Each number is 500 + 50 x the weight over its row's rms, rounded and kept within 0 to 999. Layers, rows and columns count from 0. Numbers have three digits each. The size before them is the row's rms in percent of the matrix's.

# layer 2 MLP up, 512x128, rms 0.261, rows 51-159, columns 0-127
108:573491483480472461509557490542543482515493418440466613568524490485595437469483398446516556384447477557488468453523434636522527581489510483430513570555604512520494525473463468461510441550531553495453539500414449516488484486597523463570497453544536501522482565546500536499522452423341419440452415500504501529473499476519480508512520562499470556561392580496450523498545544538533456458437
086:546493542477510474632515440443513521493523505502530544516614522511529466549548569478419624552575450615544558550509537488517529505476519515564441542527415473484581569460525528570448560478509534441545547524431441566424592449472447561524548537530475531463428516499459452438581478464516481442527511424508440545439466547559461516491443496491435549555479458563370473540468520432486430483438
103:573431507460473455459453425618545438522435528467485473529549493490476586405453485545529566500463502602541534490479460481631527531480491432481489509420500457586473517454489502529429492501526632681520555544399488458482462488522498397589540509490548589533498513457565520453439495474526548428549479531539466488476506477479510503436417496531511515546566541511527441526548487401514485489465
100:542460540477500462441539490484373484500521486546521455510556393571464369479560542529556585545514471505564461526532508507504419492494444540481449545523553465559409498514491454435547495546509549566538515471464483628459550536493438430504451556510420558461465499544480578542518509513627504441495478499456460544462519500507423519560453566490437457514485571453450568444431510563610377534479
115:489525520504483499441464445533411473481569410549519497516494566406423530574506534513471484538503460579521556475437466530580533518475482480438524487542458482476547487605571536469494516518526536490481503531586513511500496469483573486477439508379367461480515550402547514485416524550443546518434443538488461522541456483452421587564537510375474509552485558437459559539511461545676445447500
105:465533519555566536546514442418523564558544481521447529538465458552449503528490531482577432517606514566563465479510480547394487519578442562544478466540454561538502490474538471493588473457478420440468492553454481517530442535527521427583463517503499431479469490503524479539496505485510607487428541651424540517566475419558500469464541576473528535464400529376448503477550605484486378459514
099:581578470542501491535459456444421533581444460571517382565571510480536462449428499534472456521586494407518529515454487392456440437491499434536424563532513530438503502490516584576451464501539573529520516477585582496476445419517503504523582440502474559556586481527438419486500565446500491440518446490534482428559476558512494504505534548476554488517478440575470525573552469482637486407533
099:452509492443503534443494556500510600533543506517502463541505501536427536490410516516492486400463497574507537535596551493402575553505425457515544504524491495553575473473360453478418576531533503548492473514483458548531519521452473470595408508391505455485466564535479455497368488520490489530493577548507594498441397499522587489497509573408579514363522493516487455502534483506448469505421
101:486515469543500529489442481593498427419453429484436539515557477406642477517544387535584481469495520491486469473463478512491531456547513472569470545587507466599509455511503550464511453498437428445559517606498461537400528524544572515539504503538525448538404587511462594496495475619456408426498507472482434508521347508548557481434549520482490506514456550530498562458471539466503548520483
118:505526421466537577475508483427461513531494529507498502578377570522469493549399529554461571503487537493552564490496498468443573459509403541553504443539566453533453553487524441504629444470491542498418502472354441492509512525530533444418475522442523503541507565566518632452527444531488484475444453530496511600491454470405453546494539494455471604549489472499508488476436511631452528466456
098:534512446533496592505485470422467518567373496489454590560555475452500550584429477447544418584478477484489450452547491517523539482450501546567523567518573438452506540500523560480497502484512477524443504442416501527605531417556500550479578512533596543470501523439401476477496543431465427513481524503526461536443543536465518542653544456503446482363406532525467489504527497571569563529531
100:513520537487563580552605512508530509478467635455492566495529545486488588467408537405461448525455497448392625555518496454461476529524495467470382533501491479507476488530488571535477561510489526552393509525488431467541505521421540405590535509471487514573494529509545461455426549596470501534495516483500458449554504550532437451457486526450498540491439512396607551411507450423506566535542
100:498437527525611570526508544521561479474444536515494510460541507473487505485651490450451504531382456481550499540454487442502495483606491504543570571465477405493470450553474441616545552565463457487504498366580556482444488402566573535492493564480523565591500498520507555469499484524533471483445496490547476518584414434465460538454570469462457455570528431463496460561470487552419535582497
097:486415596497495557529469508495406586481519526411451478475479451465604541490436513431530487489467468488432490535524576473483449484538476539553532474590488507438541555531422623521529496436493516392492542471517509429483509433547464552365563532464502494520443575493546538466502456627485471520575507443460461596477552542447460563504555506442491531472575394542491558548453516560470427464536
105:443542434496433553432552543553509468452543433418556495601493491449473555561434462437502459520522489503469485532499462511523474391526562502515573563528496444532537555576439552586543607451481550512478490511562471490509567519439453492527509475585490497462531482463473493544520544560495410396431469437471453444504509583577534563509535434420485474588519458407409430435511505535462607566542
101:564455440492477508526403505518529515551560476505481507608510433469518490501501466513545487564472602505459495358475560558486591526478428466549421504444441440437424422491437461562493526444575473466524482516428477512515504501581515543438552574549523543453554527503513498496446478546497465521524450523448553522533475579517506551494584419459534600543564436584384508534506544636420502461512
093:473467465576568594567489497486430398451446419518565530466528543547472504523539464565480506525474455500560490552521460405509451507475394545476552463449605492555474520492576490554505603520486476540532432405613492498557515504479539518461543443457499634497457584464470445420473560527497580521569447553601461453556424489542445511508427532503452480514490487480578557552554557480463456524469
115:537447575527599422474472491491514523524493383402543528527507497549437471477439465386570508496535545594532526515552514482563584455486441485473480511541580518499528450518513528464469487514477595588519511414502476602421455461494449557430485459384491494503503483530525545526514595527498511449472464593503480666484514489438465478483511528478528476511442466484452385449493541418420581495481
104:492565502420563546444482572466497484457507582539463499486465479420512496587479464432468501460487470563470495551571569603483488552451573400452511477461465567609545491467379536479473571502530446474517418531486476431494560463530509531535566447456521517543445605401622411557490548523549465514495498434454482491500442493536438526398472393495518491447468474451418510528483576543482518531461
104:590417513478488464468492527439438449485493479556446469453472544582599504444424518562487543557453491452439528513436476512499555476443424561494447449488574470526536542447567445486551442582519582560397517546442454482500426498435546442557475455544453528531586501534522566473489528479552538484548464479435463547494470498563415522529452562547537501569487599579583593400473579513492406482517
116:487493483442493562440526475490449447567545474458447436399566408471478535503444582485568590533452448460431590473503591473431523498509477523527529497514465503491589444519463499483502452570515532443482499440476541571427579534495511514512447447447534362502543531490586461516524456478467447463535497478579498498453435459505498586530485513487403552542486412597584439398417571467564449498550
104:463483485540500582514520498496515464445595498474558488501414457583570523564530516497484516528483488485535535480463476486395511538611447500451524460473595400457449483556501432507552494602449473476523568461440485460486514480550497588484474491562561564504401567499536415494473397567507522499460438578480586424536430448564430499459516448454492554619476589459552571477480505549433450492424
094:479534506536578500520526536458469513549426532510429454494420429466468494492410447456496390509501468490430469534467451452509468445453495446543491495531501533464524535425530529523397562491581454509459445459344492370550495554629480482548586475560615487622482502480531436527518470499528508524553477471589457521479567453544550604500505508456444500536517514507510423523509431508556498534411
097:462452525553553439479485577550504482571537516459485578563493469472476495465465504463405596447596528551523477437442525485529533515466561587584488494561459548463512489527482424387511561445513525509524591483460467424543530406506511528500490492498479537483510466476482482539590479478541496426575608415518579470468416495577631507554526463451516518522428476524410505463495414485396593558501
099:558472531507377593549531481487529473440480459538485502515491488529619586435501472551482485433543503437474468545514449475456355490438437471562556554452426468397555474503406536581548546480521405456415504576532536448541496603516476432542569452445487556492531404502586443471499540530489534423519540495500493447488472528513564425504483541503505482411472448574512500486525532473565507535424
098:543481450513464551433571492446432360545504513479541505514601482437478461472520464417509557435583493440547519494554564447477472553430511447521557471488469590536497517435456516555496482519529550502451520587473550580444517469586576457554544457517469448437553600543502472462448556499484502502484467482548476417441590436440438504551529444557459468516536510660487443532520507470489471437601
101:544595466541506497531487405533524409492468483521480495451600511559418501510527455505507526492350461402474538620483554484529476510435541513512506485495524538546498579471452496530480488492529470509447469439455476476457512475591511498533566450558519577470478426457576414556481407415503413541441544494511448445480547529535493503498541563530457576440421398512539448559579454464601484536400
104:569469456551532574506448448510510471534543456541564510433553580492594506524515428491507528525528422527536563447470505505533534437417499529500525485536510531536542459471472485508394561508500527518520458484557612490499527538430523471483541422421385548480469539528514470480434568473492453448410423502473539414637502458542450623527382478560475476439505522452559579447495507518605450573535
082:516540537507502580574614444550440517519469476517467382537557533407509551524408442541538464429538529429513470562546432394467390490544516496514519523485564543558512499569552562513487511616543529490446470555558508495434524501564470401537584468551524514587622501555502463460484527489552510461437477522561477461454419515498464487488545521477465485467384504495504496511535495384585486491545
095:463514483539438461598520448490540453490435528541496411550546423519460503477453503540482467452485516554411571413471497393506578611524531570608506462459536557478525424482473463438549517594499385495518461482585478442552583468486519475516428531517525460438591539495548531440524465547525579544480600496510542526457402489471504572543492496516436561530473480557632514455482425536496491487468
098:434495471476587472504520609524494431431369562543546517508513519561462565519498365583494467481463607511489630491503529517521435567543456522505515442535561470539496368551450457507491495568501523515437487525434410496497545541495502530490439503508487491462482594502582466569554570557470554577561532511473409489455537525494457537459518480489458555427596476478544505459425520514541456535416
096:490587418490441534427479530489534501504495563523529521538553493436530506464398550451614401462453513455415488482477525503520564460522532473510514533515480470524465545463547572542497444456494547526411606460526383535535499504420587518425513556603474410446513469520513527616585568538437500507551469500523505481517505419483587456515488490480449437537578558450520490430389461445574463455513
095:560606496562533431503528513560549523481504501487521473458466489490593536515515351543429563539491457493547510529537464452497477419580407553501576538543527513577469498512536516414376506503522502477460544560513541478376604530457450631497499587530492472497540479545489499498514553501555428490505524458531445519545509487487432478439470489488511400522336462408500492481564449470494554504509
093:491466514399565523440567541544431505534423529432569550437513518452412541502542524596515428511504462568465594569492437464549497486457584536421461514533451477402549419576402540515467511548518488553458448474501444474495476522473485482464462567486541464610533484583481450528518452486508486546523437524412436451531456489484621478451472517460561597572539434425518523487504510442506500609489
100:498495453541447504509461530470503522534563546488449476549461461418479513493447465556562428473527486473510455393497472556510509509463476514494472521474483500448451487480448506504630552488497473408475610563399413511457552597474558521458485469510480473639477474509502519623496464502418463502384558458495430479598554568562525559443539538452508524517487601505419467582448546578518400475479
088:543486395555432516466483518483512438591589503480419460481539466509506508460503548495508575557527532503444504530447464532571509512460566529553473532456513487560440412488438532562437480389585479525520583570528447588587513464548587433510448374472458565427509461490551453574511557466446486458523512521524501561527616505460438462520564519481517466484636565428505508461495451518443509446450
110:517508428450524387537447489487417480524457512480478540553527474470518467437593492606470500549486479516534561520493496502500561500589528451416471493500563473469464516514599532534423555514452588493502590557490495410403457559531508421540582462583469442484503491490583514462499503526548385490495500538521465480486576562536527413473478434542500513545478642477430437570505484573609416530491
099:565589529492537513497547513448509474544453553483597452580595515566478584538528509416494499525532447518459539533511563456481386536401495519553488478461493493540477548404470596471496536455484502553503470480448494528413530516542494491576637547498575435410535431447470515474426536525395512485458443480478519455498527477439619514487475488536496516459424426455514408487420496513631470494519
108:515487539435479523575536476424496450457531567513451508467449493479427533516550528479463514522468594570441540582536477527492409520563478481515386468485374463519478421511652471527520540522460381531520544489537490415524614502490444543511513540537546590570539568550592530492526467560516488530481569506543526538490437522451550531510494497556441395545538476461450516491526422407517556492416
097:461407492516515541513538564409537612541517535453513516496451462453481502460513461498482424435552558546500542531552525455555522452506553448522548554520582455538518416538589492506477541550528426496434442453653523486454529410490438510522442411454589567524531525474576501475485520518490532470457518415541418454521389506391535476474502577527559545457511376427537520417491483523499516451474
105:528481435570518554412523507518607546541575493476411442478522504552530522490552420553545577534449512385539486558451539418469512558488538526508522513577529552467446441517528390561403451522392490489485532448465577509486490481449466458434548502551469534506424518429523525581448505416584596443461514550584611453538527441497490541520536561467495534566509500498500595548504490476530456520564
112:585520484512493440489494516394493469441480440490551497533562525520471410463485526531559428515462521551565443462481383509512485406485520524539481523435529496426437488499415434482612554543519476533459477481571457407530529397487579412551545592467490514486528486475481552437398484562460527611524559585457532467523550519465438547521535458597537439460523559503496476505484621452519563559494
095:469539532521538573543471486411436553459542449580460485598531549480366530438502509489504500449555506475628552561433504506440523554529544525495500475489584505513514517457549448420477444490512514547508472472520517511396480578564509512570470555525433488522494527564384507528515445524650582516456497524445574508476492552521573531467542489479463580488359505529397568426506472525477518490464
086:478466481503508427569508471469412461431576490368519534471534498573471525464471426475522550479520460464496512581453513464433552491556539434576549544467555542466559475611472450484490437458506575520466523451575491372469531428428441494483532473540551615417503575554531448458508492451495572513420489594494496475569420473468535460447578503516408463548486457563552473471440538464414492490502
096:548518469432407519484527516503513487567470556468445513605606533535487554604502386516513552459446508612447514474498434505509536509530521579460535514430523542468467515528534478549380499454570449462464573517398496521535470404549442448580551561455509540441527566467496420404532419469442550557489509443481539496530450517480426565448521515533508558494569535519565442434536484521454580557504
084:461516443505532378592596509499441408496484509375495482463432438434519587488507454529507506462488429470480452554515421456495493507445486497610516528613511607502587438466529516506440482436539538460483459572498472584476507564461548515375541542438501559505569573532536446476475522530556453501535499446404515500449414465558518450474472523535456504582539411493506478567570476488531458510517
099:554423464521492510484530465530514457539495552535509459618498471458499521435559475473509500469374590605522483570572462551500499487572422465502513512406510543540520524537469523549465488576463446451539483464500503473478448581547570360535519556569492616532450547475520501462401516469492508409599563473472425578506520490454479486435524435564516424602484466433467430519518581476476520444509
104:497527451490427562465478486455554486630622550558457464523492492494489527401557529563490487602440512512524562528513497487545525459531374392540491509479482506516505434456486479447514474566460531513554547511507444571559553579411487354411500569486496533440394473502533448469506432533517427474570550494573476626507494568526577565456540571500506529483546478504460500486474534517546458520512
100:435489518420524518478470543485423412553422512528487533503504500494398504514442524559484556529439570522434557496484452531626507520525388541513475565564581458602524522522475455523572447501584524489445552448482494554538480438466544476479612343493523524489603450569480459546589450420521450444434482519526588549467528534495525585590489497530476570471488502526497463482472485455464533535461
105:516425443414453481482577428534450503410548540419519472485507489486503423517495536430499503424371413535468399516438491548512479527462517579430486441542552508486460489547490574561507493550490602461485583430454486466529577561521523575457539469434393507461468512509489484511531512456489514506481435550447388563470527522415467565549523517548512507463510673552489473569460476551475480526463
115:510360629557475509456469557513566493430459455465581504525431570483509469539422491500529506512502470509536547517485403482517496420516474468512559577551465467499531475562490435595481574532483518543507538485587556447438473483502479566499535520467511531537538484472518519616539517556476547369515482627520486546547418567501474480366511454462465452578398526514456400470495516499560537504480
097:510416467529546417457479424675533487469413502440538570396582505505469494508560546471464492504453517582450548528588601449546461520444489434502488488480506530551483461591513496545437551526408472481466465599413432571493484522483559519515454454498498530528505526510491520558436514536407510436611513575506414495401556490507524460496448542440510471485520471534500543460467459549519524526400
096:524450479544633598517552524495484484455450555505416431450488485450437495516504458497487486523370532514459525452451495607524462532437443523384530420602571488509444515431583483448526414483502561526460512476542509510447538548456509542483434447555441503579509509561546475453540520412567528454550561563586501501563448521546429450474386422493501545492479454504463517545497492493586454565501
093:546477507553485451516526489596525477525478419514512471474479487455569474435480446505432587523468542571498593557423417461542536468497513453518580524585560547569475547516490508504441543517521459436441458518606452420504530455518469485510546392491485491573546592472552545527492522508622583528500525545599434578469412554581562622435484571471471555532565526466508491412475471501521472514487
108:504406497512492498474475592471482433544401471445567553493416445522514485604434525454443537505540547527543481481498445515563493467514523529459507465477612518572458434441510494506537476420504622573551442480470457591513561497466526505500458472477542564610520536550502481524557470458503538449503585556516439564435479529467433425557514451536403547438490516536561614433481620571481504538518
097:532451481472564549508442504458485552480503480557418520440530528470530528497565534437476544495480447516496508558471537461509523532430572527472471480594483451443460528532520456581436550409556508578393538521560593426471572568530401565531567453426453545514515490531578465549446456456545431514439513525482505510576446493499580514514528510548438339525607475529482566546518538418507596547485
093:467551487519590558511526549430527525525504503508426355443486520509568589461545617464472506551471475509553531549512536513520461453523586423519494391506504543535484430422506519450510517518409510441507484445527462585467512517516518537464564444531388509552559565629547477528549474465556464500475420526464446563510400543454498566492541461472495529492536573470569468565494512543517376558435
104:407511549430482528499500523513513543609530412470421607505585411528459489409410489566541434460565506564527517534454536451481478565576444449533590493539522452544453486583451496422495486475543469465415441519526596544537495567554482507504495625397502516487504437483474476500555531542481444565566542497501548427438462511523496549554519487540411547526548578506568464488577503462494452517441
103:397470456553502507597589500388486511531470453491522491637436407447490428515518548410500482555579479578541525531493384460454579465547482447517463473514512419513417463464522575554486559563444464478499500481444566549561499488464492531418532572481426502481533473481536542556488494518423497535468448510468433495516463528364429583495590535578533465498519545472449468511510574451499517518467
102:464491575528559559583528515528425595445487484611477556505431448518543490448470470481472467510587467488494600565493403504472455496579566503481434533468546471517460491479478552503507537572434446405445474512530468604520466506590461483409509481464367504511518507559543467487445592547425523599522481521459467480532482521400519485479535487442549509565537534498576571413528569555486493593448
094:502528484548430449467535450455465461498609571469524409482467528480563440530562600557520603506519641490532528503536562461524493489503441458538506569535521427525453516430530478486506536533457502601465510476494473505457479480541472363454592532473408540537537510462489452491519547504392508410491501527526466537417491524416532498617500513538432504424574536502550474475456558469532433490377
095:580566554543513574536535490576547554408456571550476488564452483498456475535460432620493459462508514529503586537417500533512536487567514470476603605605470366540452480504584464499509473477431417481469475443463466353474516489517520485511510515501459496502557530462470387567487471509447491471476485439497500486514463573435502548430515538459562563535411529596434511496463476494516508421473
122:433454575464408540522535465461504539502513552563543487474473445509523465463496567411553464510513450531446484532468566477553491502471486432411425473510484464553497577514566495590557585568506582594454499322490448540531568503455574561482465417480441511511508541423544499527499526448396471507512420453462426572441543572454478554536477626492489550529521557509481466563498486520517477569517
078:477477480486630493505590463610557401558509509439450565484552452504569549452505471481428462532539483563433565522390483455440563449525509414522599532472516504489529525444520497468436416430526518434436518494474509457536548574523537522435592524404572507593508469502495516575482513588515518543571585555470526514554504515476503508484535501470463520476512577487491378494565480377528470525480
110:504420476494542413441414617548536464526529510565449515521522529550461479528492535507540454529385424447523467461493428569448402495517565543496471485429569474481521440508534452511441471489533494494452517520509500603518458547555529548512532528626567488660442476617469519483450482506499430597561506496572495454518463597515494500389559502550524496497477495431512511479488563482452528506401
095:616522578513481451563510484512432462506520478507560504530581503530522498469500492527519518505508533507540456552463371541495445463616517509584466466556529398503351435509475515526481486560443502419502503510636526531442568501500498529399495480448441553437523522443493470501511497547477577500507519529460441503394428561394488457429618515499413554450521603467543528534505497552537520476506
093:542509476479503471524505486476496509483575428484558470449468436564516496515478570483518573498504399492541498492556482555519448545407428622472496429437490524542475472538478551449430528542531579575444514474533507442626497539399474625439415608489459483504614475614476492452481610508549578495481476572530492447548460539481501482537555443463524502558404529546528498532551508497481592486490
096:570468496479443560480528458506562526488479513508575560593403554459538502610362506465392485450487586557526579515455456506495601570477478472575456489560401542516553464443468425491511466586433443498535501453494490489487524427433503463484523485514477530486507531505526628537556503473541442452474590469515533584529429474481519446537494461559357420486511445525466511533512517541536568480473
098:508452478461474475475547404572511445477508391439473460481579484534467597515559437433481525494578511490435466429421503474422484589404601433559505514480585515453553598470527521588514516511521428479479481463394479487491526507622481468506458563491485529400530475451561539525418497517440480491549553500488537464400408610551517449479517453487487462437507516545534461555519522510513439568479
091:512599435522479561472459569483452572420580535550505526461447507477502511491445478535462475416585452573511544529489469558499506393569437493557550435486499520452405578579447521464455525533517452455455566516554550557466458416537561398441437526481441499390518537489562475523509541563492476466478521420491580428557460511500545573597452467560521429523543483461561490419509417548535509552507
106:559449561479523523478398499455485438485487500482499451484486504609537408519575478466500550563538498609485439488431474469447445560574541452625451522481567488464443446575587574560533558518497528520502591566525491509494567532500471546568460494520453523468560512504503488565429461590488527497449593490543584507483460573491516470495512483447573439563541524442466514507602392435469406525576
097:492500556499459575590499428543444544535482506446413463433488550568506507554518613528479516557501510501513535516431544482476434538452450489581460398533482486480521433417567527572432454426501505418510453537562486487538560431509576423530529507525494585374435506488561483536422561468420495467458517516531519636423415576549493517494581478573462472507511495483577475452438530448495512550484
094:494486472468523474510468586477464440553474518545434485536508503512569549455591560618532539494457343410561498540414500451516402473481525479473554508500597531551528548520615468412535505462477515498497406528418462454422425478510476536496546540522430512540528478428485487432489507468614473513496502521532447492416556494429495520532467536446404575490410499530485585538533507519525397491551
103:496496523443462523583575455536442526488562493551481505435342494488472510505446456518467462516486499455516607550510528450535449484520490504595459482434522424595636505524402452495450594512528489509527459481493545539498576477462529501489535514397463468482577543556556437417453459587465522542580531566574536523471403422504473483416522589556538474559562509433512460448465494474560525520462
106:526511503495549457577516573419427450468457471440568442457481453467494499550435433520461522474446530591505602565507442474528558458468480436574481413442556570525625470483382423541560490508506465430573553447516515456482537434515471525541492499463459564467583491626473511488494482580541482457525508534548542592474438459499576484547506474442478459579388474448546458491513546480550534514430
103:497561566514515540540475502437553480473503513609458508389440507525512539499532565554452480551473463453505462479460620469554463500565435502515495474513593458507471482535504418490546484461492465444513434523540422475423479447472581496540607546544456523584454502433574508539510548575480520502481542596485506528489360508465521535478473500387375596483461598476525477542493528483613526569542
092:515446519487514480508469480497507560605512545474467501525515563458403497545542508553490430457553492516453564608520488427405595490442486555518515585467529584540605510409384483427499534588478621512474512514424482580480548517483450545479536440431471476507511635481513437533492515488539465521392541544490507525557581471477485499594449467503535507506575496465560482453572509426560501536439
100:525498433465519477501518536516485476566569440521512404432611499522467504488439457505503523519452531617487554508531472439491532527542480427535470439455428541498539459487464570505557534504443428430542463493554427524570473494477474454590570488501491579479513527478474565424451383521509413499590567495477497570509543481474540477481458505522334441578449563523493521535414496590510608583454
101:546454506501440498459513571443503527452466508480557507568577510451489565490518406478482516509562447509502535520485587466481554542435420418482501589524526414439520522490449500574510405546543478416453554421441531431473431478469495490433586567494488546545540474483498399611469487565486444476512486627413487580428447583451539530471480436459441478584415462566503506545551525466542546498459
094:561503528496422506540523513544454529421477579487481514459602530544520411528545466418513467476487536521502500489414478523464464554525499447582471478542429449466431502507543652523407510451519522439454583534498552401576459451515455564510584493479438531513543535535404489501483607498499516553488588500506545421612493548457563550517404473444523450627460514446496514530417511493535518536524
111:492486432526525499352424589548571482506538503516446467580498558475582420542563458469577442522422536487417472406508501534556520462538487503531479464452581419559524433496501556561529443499503462533559483553501537580565460542513558504568543491495410499522539509527474466515392521551475509426468519484551610655481508514481486494440469463411527499541414486479422484470502531459549480580512
112:630451527474564529420452465588407420509487602508563524490557538536523498506452490472532601493475453547445517512467524503517487511534541579429462487567513480474520434512525549461408480437490488460466520404464559487572417438471414522483423464537492489457521534517496472419527550492482455513495498503507481427564506483380509475657513389534462538532541437551475535496452443390527482443549
089:550488590518468481446572473467451573499497386465588435532489520462519461459537453528523521545477530575460464495515504432612501508462450507461566507568597396423406532446538506538576499552574464425537539551491469461489559545555533435427506567447403487476512554531490492521504481520483519546461607567488453440568526523461560471477522537358621501509548465511462518484474426469444488513444
087:507564521418517414544488536479472500579579425549543457536541511505422514570536638599515542511487471638547569472515486617470480485519477500504488465522514436482509504514407499476578494524525612451479566555491526483475541491490507501410486546503468537506526441513437472416519634534462583489519512495465488495466496521418414507553534531475546493616614541500449521561500491567450438468453
111:476551426480543452527554487435554405549455424446510517556503373419538500478457483430539509410588412550536517502502491469556486515432560470557546594515586548491517517432514457493470517451561439494530498607566428513395520488440524408616472461499480536462572525546464458561482442532565456435431498507459597482504513549495568482487469530432502490558501462550559455502543567486483506559438
101:496454489396477557569518440495434433571508518494439574498629440571501470414512440568462458450517455486476479548526486498459499485469590452549522486461462518544541485504447465426536429470566528564459485485546506499538479539494553529505567545454478482541518492509544422485483451446475468416543499411433549481512409628500571481461474580556488499580561403427576521501544598488482388488418
102:443514473514499529482434575600453536481528457464492526603496557497491551486446596521500450540481459505449552464488425495463420564475432373568482482504478478499472572449355502445602535495438475467466605554493480511472438523512549511505519584466384587488545594460537510526520464568489575442509510552413521436514466474569438472477572504429475488458508508516490482522542524537406606475498
087:536529570540458539608472527505420473576464431574503452488492525440430543446512566446520508538559526520548468512475470635543582465485367405565501548562445485467580576440457574512463469535460504521497536528531572458482551477517490535432511432475482500528494454390503486571512566520577516518548500503413501454488543492532584520544481398515573432557477507479483520488417564516525544579404
102:553476491498519548508576478472457432501508527463527551464541571475466497556551497414442444523557464561580569599552550476537597496449483549435510422520467538507573528435541441535471528566425460467534524544484580496423522520459470371569494380567510592462481554568468537481538500444517453433518599544597462556411486490432515492435449454577417525551500474481486457551491479527567487533487
099:458475385567501364483557412519414461526483415437521517479554472462450514477481531529516459475517534473487529510504432511497440527497515563439483527516514633534497606502495445490540509545465497583474495492523332418428467497432536578452504519481457460551588584518531574526428521532451464530454494535450478573404553442526519529421502507473566482509448521542469484463426484559494586479574
109:477474465496417496573523460499531559513480516419546510496512507614520483514425637463473590425511539479473586421523517376505455492535515495542532505494554438441476543576541501586425454565454530454465539479507546500453521454572494530426414466412615526499536519533530448405456485464504490429469474451474569476498482503530458501484564623613423563436541538490507472577519533539470458527492
087:497503621548552603563540450567527461454525618428416495480578557533523465493614506518487485446443437553598553437364479488420538498468522490480567388441550510507551479548471477501396475466490529513477489433517525504427521500458389509515477518496588495430449545557537495496510463530539582467473535472491506476460514527513451525468494443473460534496426524540528481488524420387516523556412
099:486508386542479630494483474535467511530495502428496492514463531534486579484556564488464485507498488530405550525409586514502459465434510569480611526515444459411503541552513460516471492478442568495387513533533511482567504500498587551398445508567475391572560508569478477514478544506520487541524482454513452447566532510589463546473516588484567576439554408592427567489585496468521460436557
080:486545540419534534460607568540599413523517533432513447458588480470446575499465461490571451495459494512468556511490476489437524432511520470420484444501549566556479435479467441524495345444575448381424559440411460484522482543567597431454511478501554486482541477551551482504616522540501492481502474531392486492506593475485481572509534554474510503517529531521552477485590538485576542563500
099:528518502388573499494605575516462436495506526501549583554462498474533517445490478438488474485382509467465543532519488525557501510526545494437497536596405434539510406602471576500451542526414473570496510487491466448405533532426479525531484474396494486492567540533494453522603525539525438504421471455560498493560472440391498466446559422402510529490500634543499511472482482509404537473453
097:497605514497446523589527535523467537454429514427481497571544494445436633467487538469473427467469453627457497423478447569558420526494476461443501455482416420497419417598504575536407517472475534459495554522504526459553551398555518572518440517456475591521484524537575496427615447504517513553535510483424527419532414463537530520526451559469449486492474496533513496456475480437531526534509
106:482503443509446530509427428520451446514510556428542497483578524481507418495509424479556457554456510427467460408490493568573460545571452468528453470507475458542506460443529496474513482512508616490483554490415476450354529527495488583518565526516425422449481439509503503502516575421510535495609395490501412505501545553524565470521521486552441523480547547422496530533399663512482441553536
102:510484501566525496527445477493512463522508373540577420515499442479482512450546601590457530541502435498529591457516539483448487483516440510617468559614564478450609441405499542488500541534431466415434468515506430472421525458472541511487462469542480516496512536462492538545395484583471525464435478548429465492568449549501516553534475550408547385609486465538570555474551548495552520483515
100:518506508576555473456550464511548501540539476410537500512495472516440499551432354472447550489462529558499477591511508426528563511546465570537527408415500559451552458515529417568503422519581573490441551508503569494441548535553534519451586452499570591428532470533450443519502485500516549447453380464471478571502411466420585451478518522471529560579475454472559448509560481440584478529472
092:594399486567427502513547452532474517551398545503536490485556475540520491497494561467482523403545494467505527503540543384480480588519466552537531483476532496476383484436434476552495522512537428513479547497501537411520508499526502451499447451545550463555523367401558468542505527526423575448456481473488561474539534564443407531458565552631384559526507447495516549564564432535531455484540
105:386464505497504477507420484494539506511465456457514537512469466502507482434478534527521500457493480467456559420538530387525469493569511492528471532492623514616363479575549597570417480436461458483536493603489488429517567529465502564463483434523479526519505566545527530480532493579507468538422529531545533423622456498526453450459560562557380581562557493555502534446473436536490520505416
098:519397421520484515527538544587367430509473502454516426438479528467516536601467547447509561569432591536516416422464436551554421498535481534461458552474564439538408572562502504509444412481461521408425477551558459506443535456504511480404512478424434553544487456511555567450487495491455540450483591533541468513491411554523525549505498572539556530567451464476541495490447543494475560454516
102:526533496518545381417539540459440447573463493420518464529519443406461536426516535411501595465461508521420518494538427594501493472518430458520502553584462566478524463474514530451482424555416529523542506500425463410417466458498460545541471527449439498505610551553538525481563431512485513546389450502468491591586507486482518514457465511424556516451515491613501555386446514470538488526533
092:480403502511565577473516540528396545629536493546608482530514551479556510483464499491548464460552506470591477532470480463484433513461488529391541463565511487504512574503543366461469524472584517413419505464518488540464511468505482598472494541517414549501436470512504543535629433495535544499539553600438484477506488422486419521462532572427560555504479522455521614579463494500433487452523
102:561530424455568499539413476540579522507491476410569527543483493431544516569438444473508472520495533549542548572427542506438542459582481492385460514446497467463485442422525473613524482462522440489575446494567552534465550453485494572502553501457544425461493452466458490559547493533490515469483621517428452518560501458524566431482522455620474551529413438426449484531504434449432565556411
095:453546525452495515500519425489437496511598520570454596422434499455498489510520481462453515564511517479494481514563472498500489479512478481514553482487518376501627475542432451399431514574478407382473442494500485462505497475575478561513509588406495460439461506499556512373485465556477539569483460474556490523521409475444476512498515477563506510538494564456437515619490614542424562559406
099:559486472502519509440552480478511419512536510498544433481487480481501537493463507477570508505490557437532553452550496425550504454422487450578401607462499518461370501469479429583522570462463391481447526548522429456535520539460503373500451490465540599568562553483533521469499534566446355381559487458476467579452566462532497540491456447483439529521435564539461515558582485554487521517525
104:524510542534549449553491460550617464612438498594458505530531483479519485439480409443524448465525536543535496508444486418524432477593452563497523484614443489453452475522559494553399560493563528480527521520430477483389548432511460489477497532574488542520487487510471482475566456441518507424516505540563537505415449519511582527467534434448560577535528492503481434489478340397526568445445
102:503432515568534547524500495457492494447487373521535535484377533405516493381461465483526537491461514507456548525386528427535466483462405549489514418586510472425484533447488472517541533487519503494503590538538485523418436537510499547468516460553452450580496457568540559508516507528620548459412497449460446613550484479477554483504496580417540473532515605406467549470567466510578475435494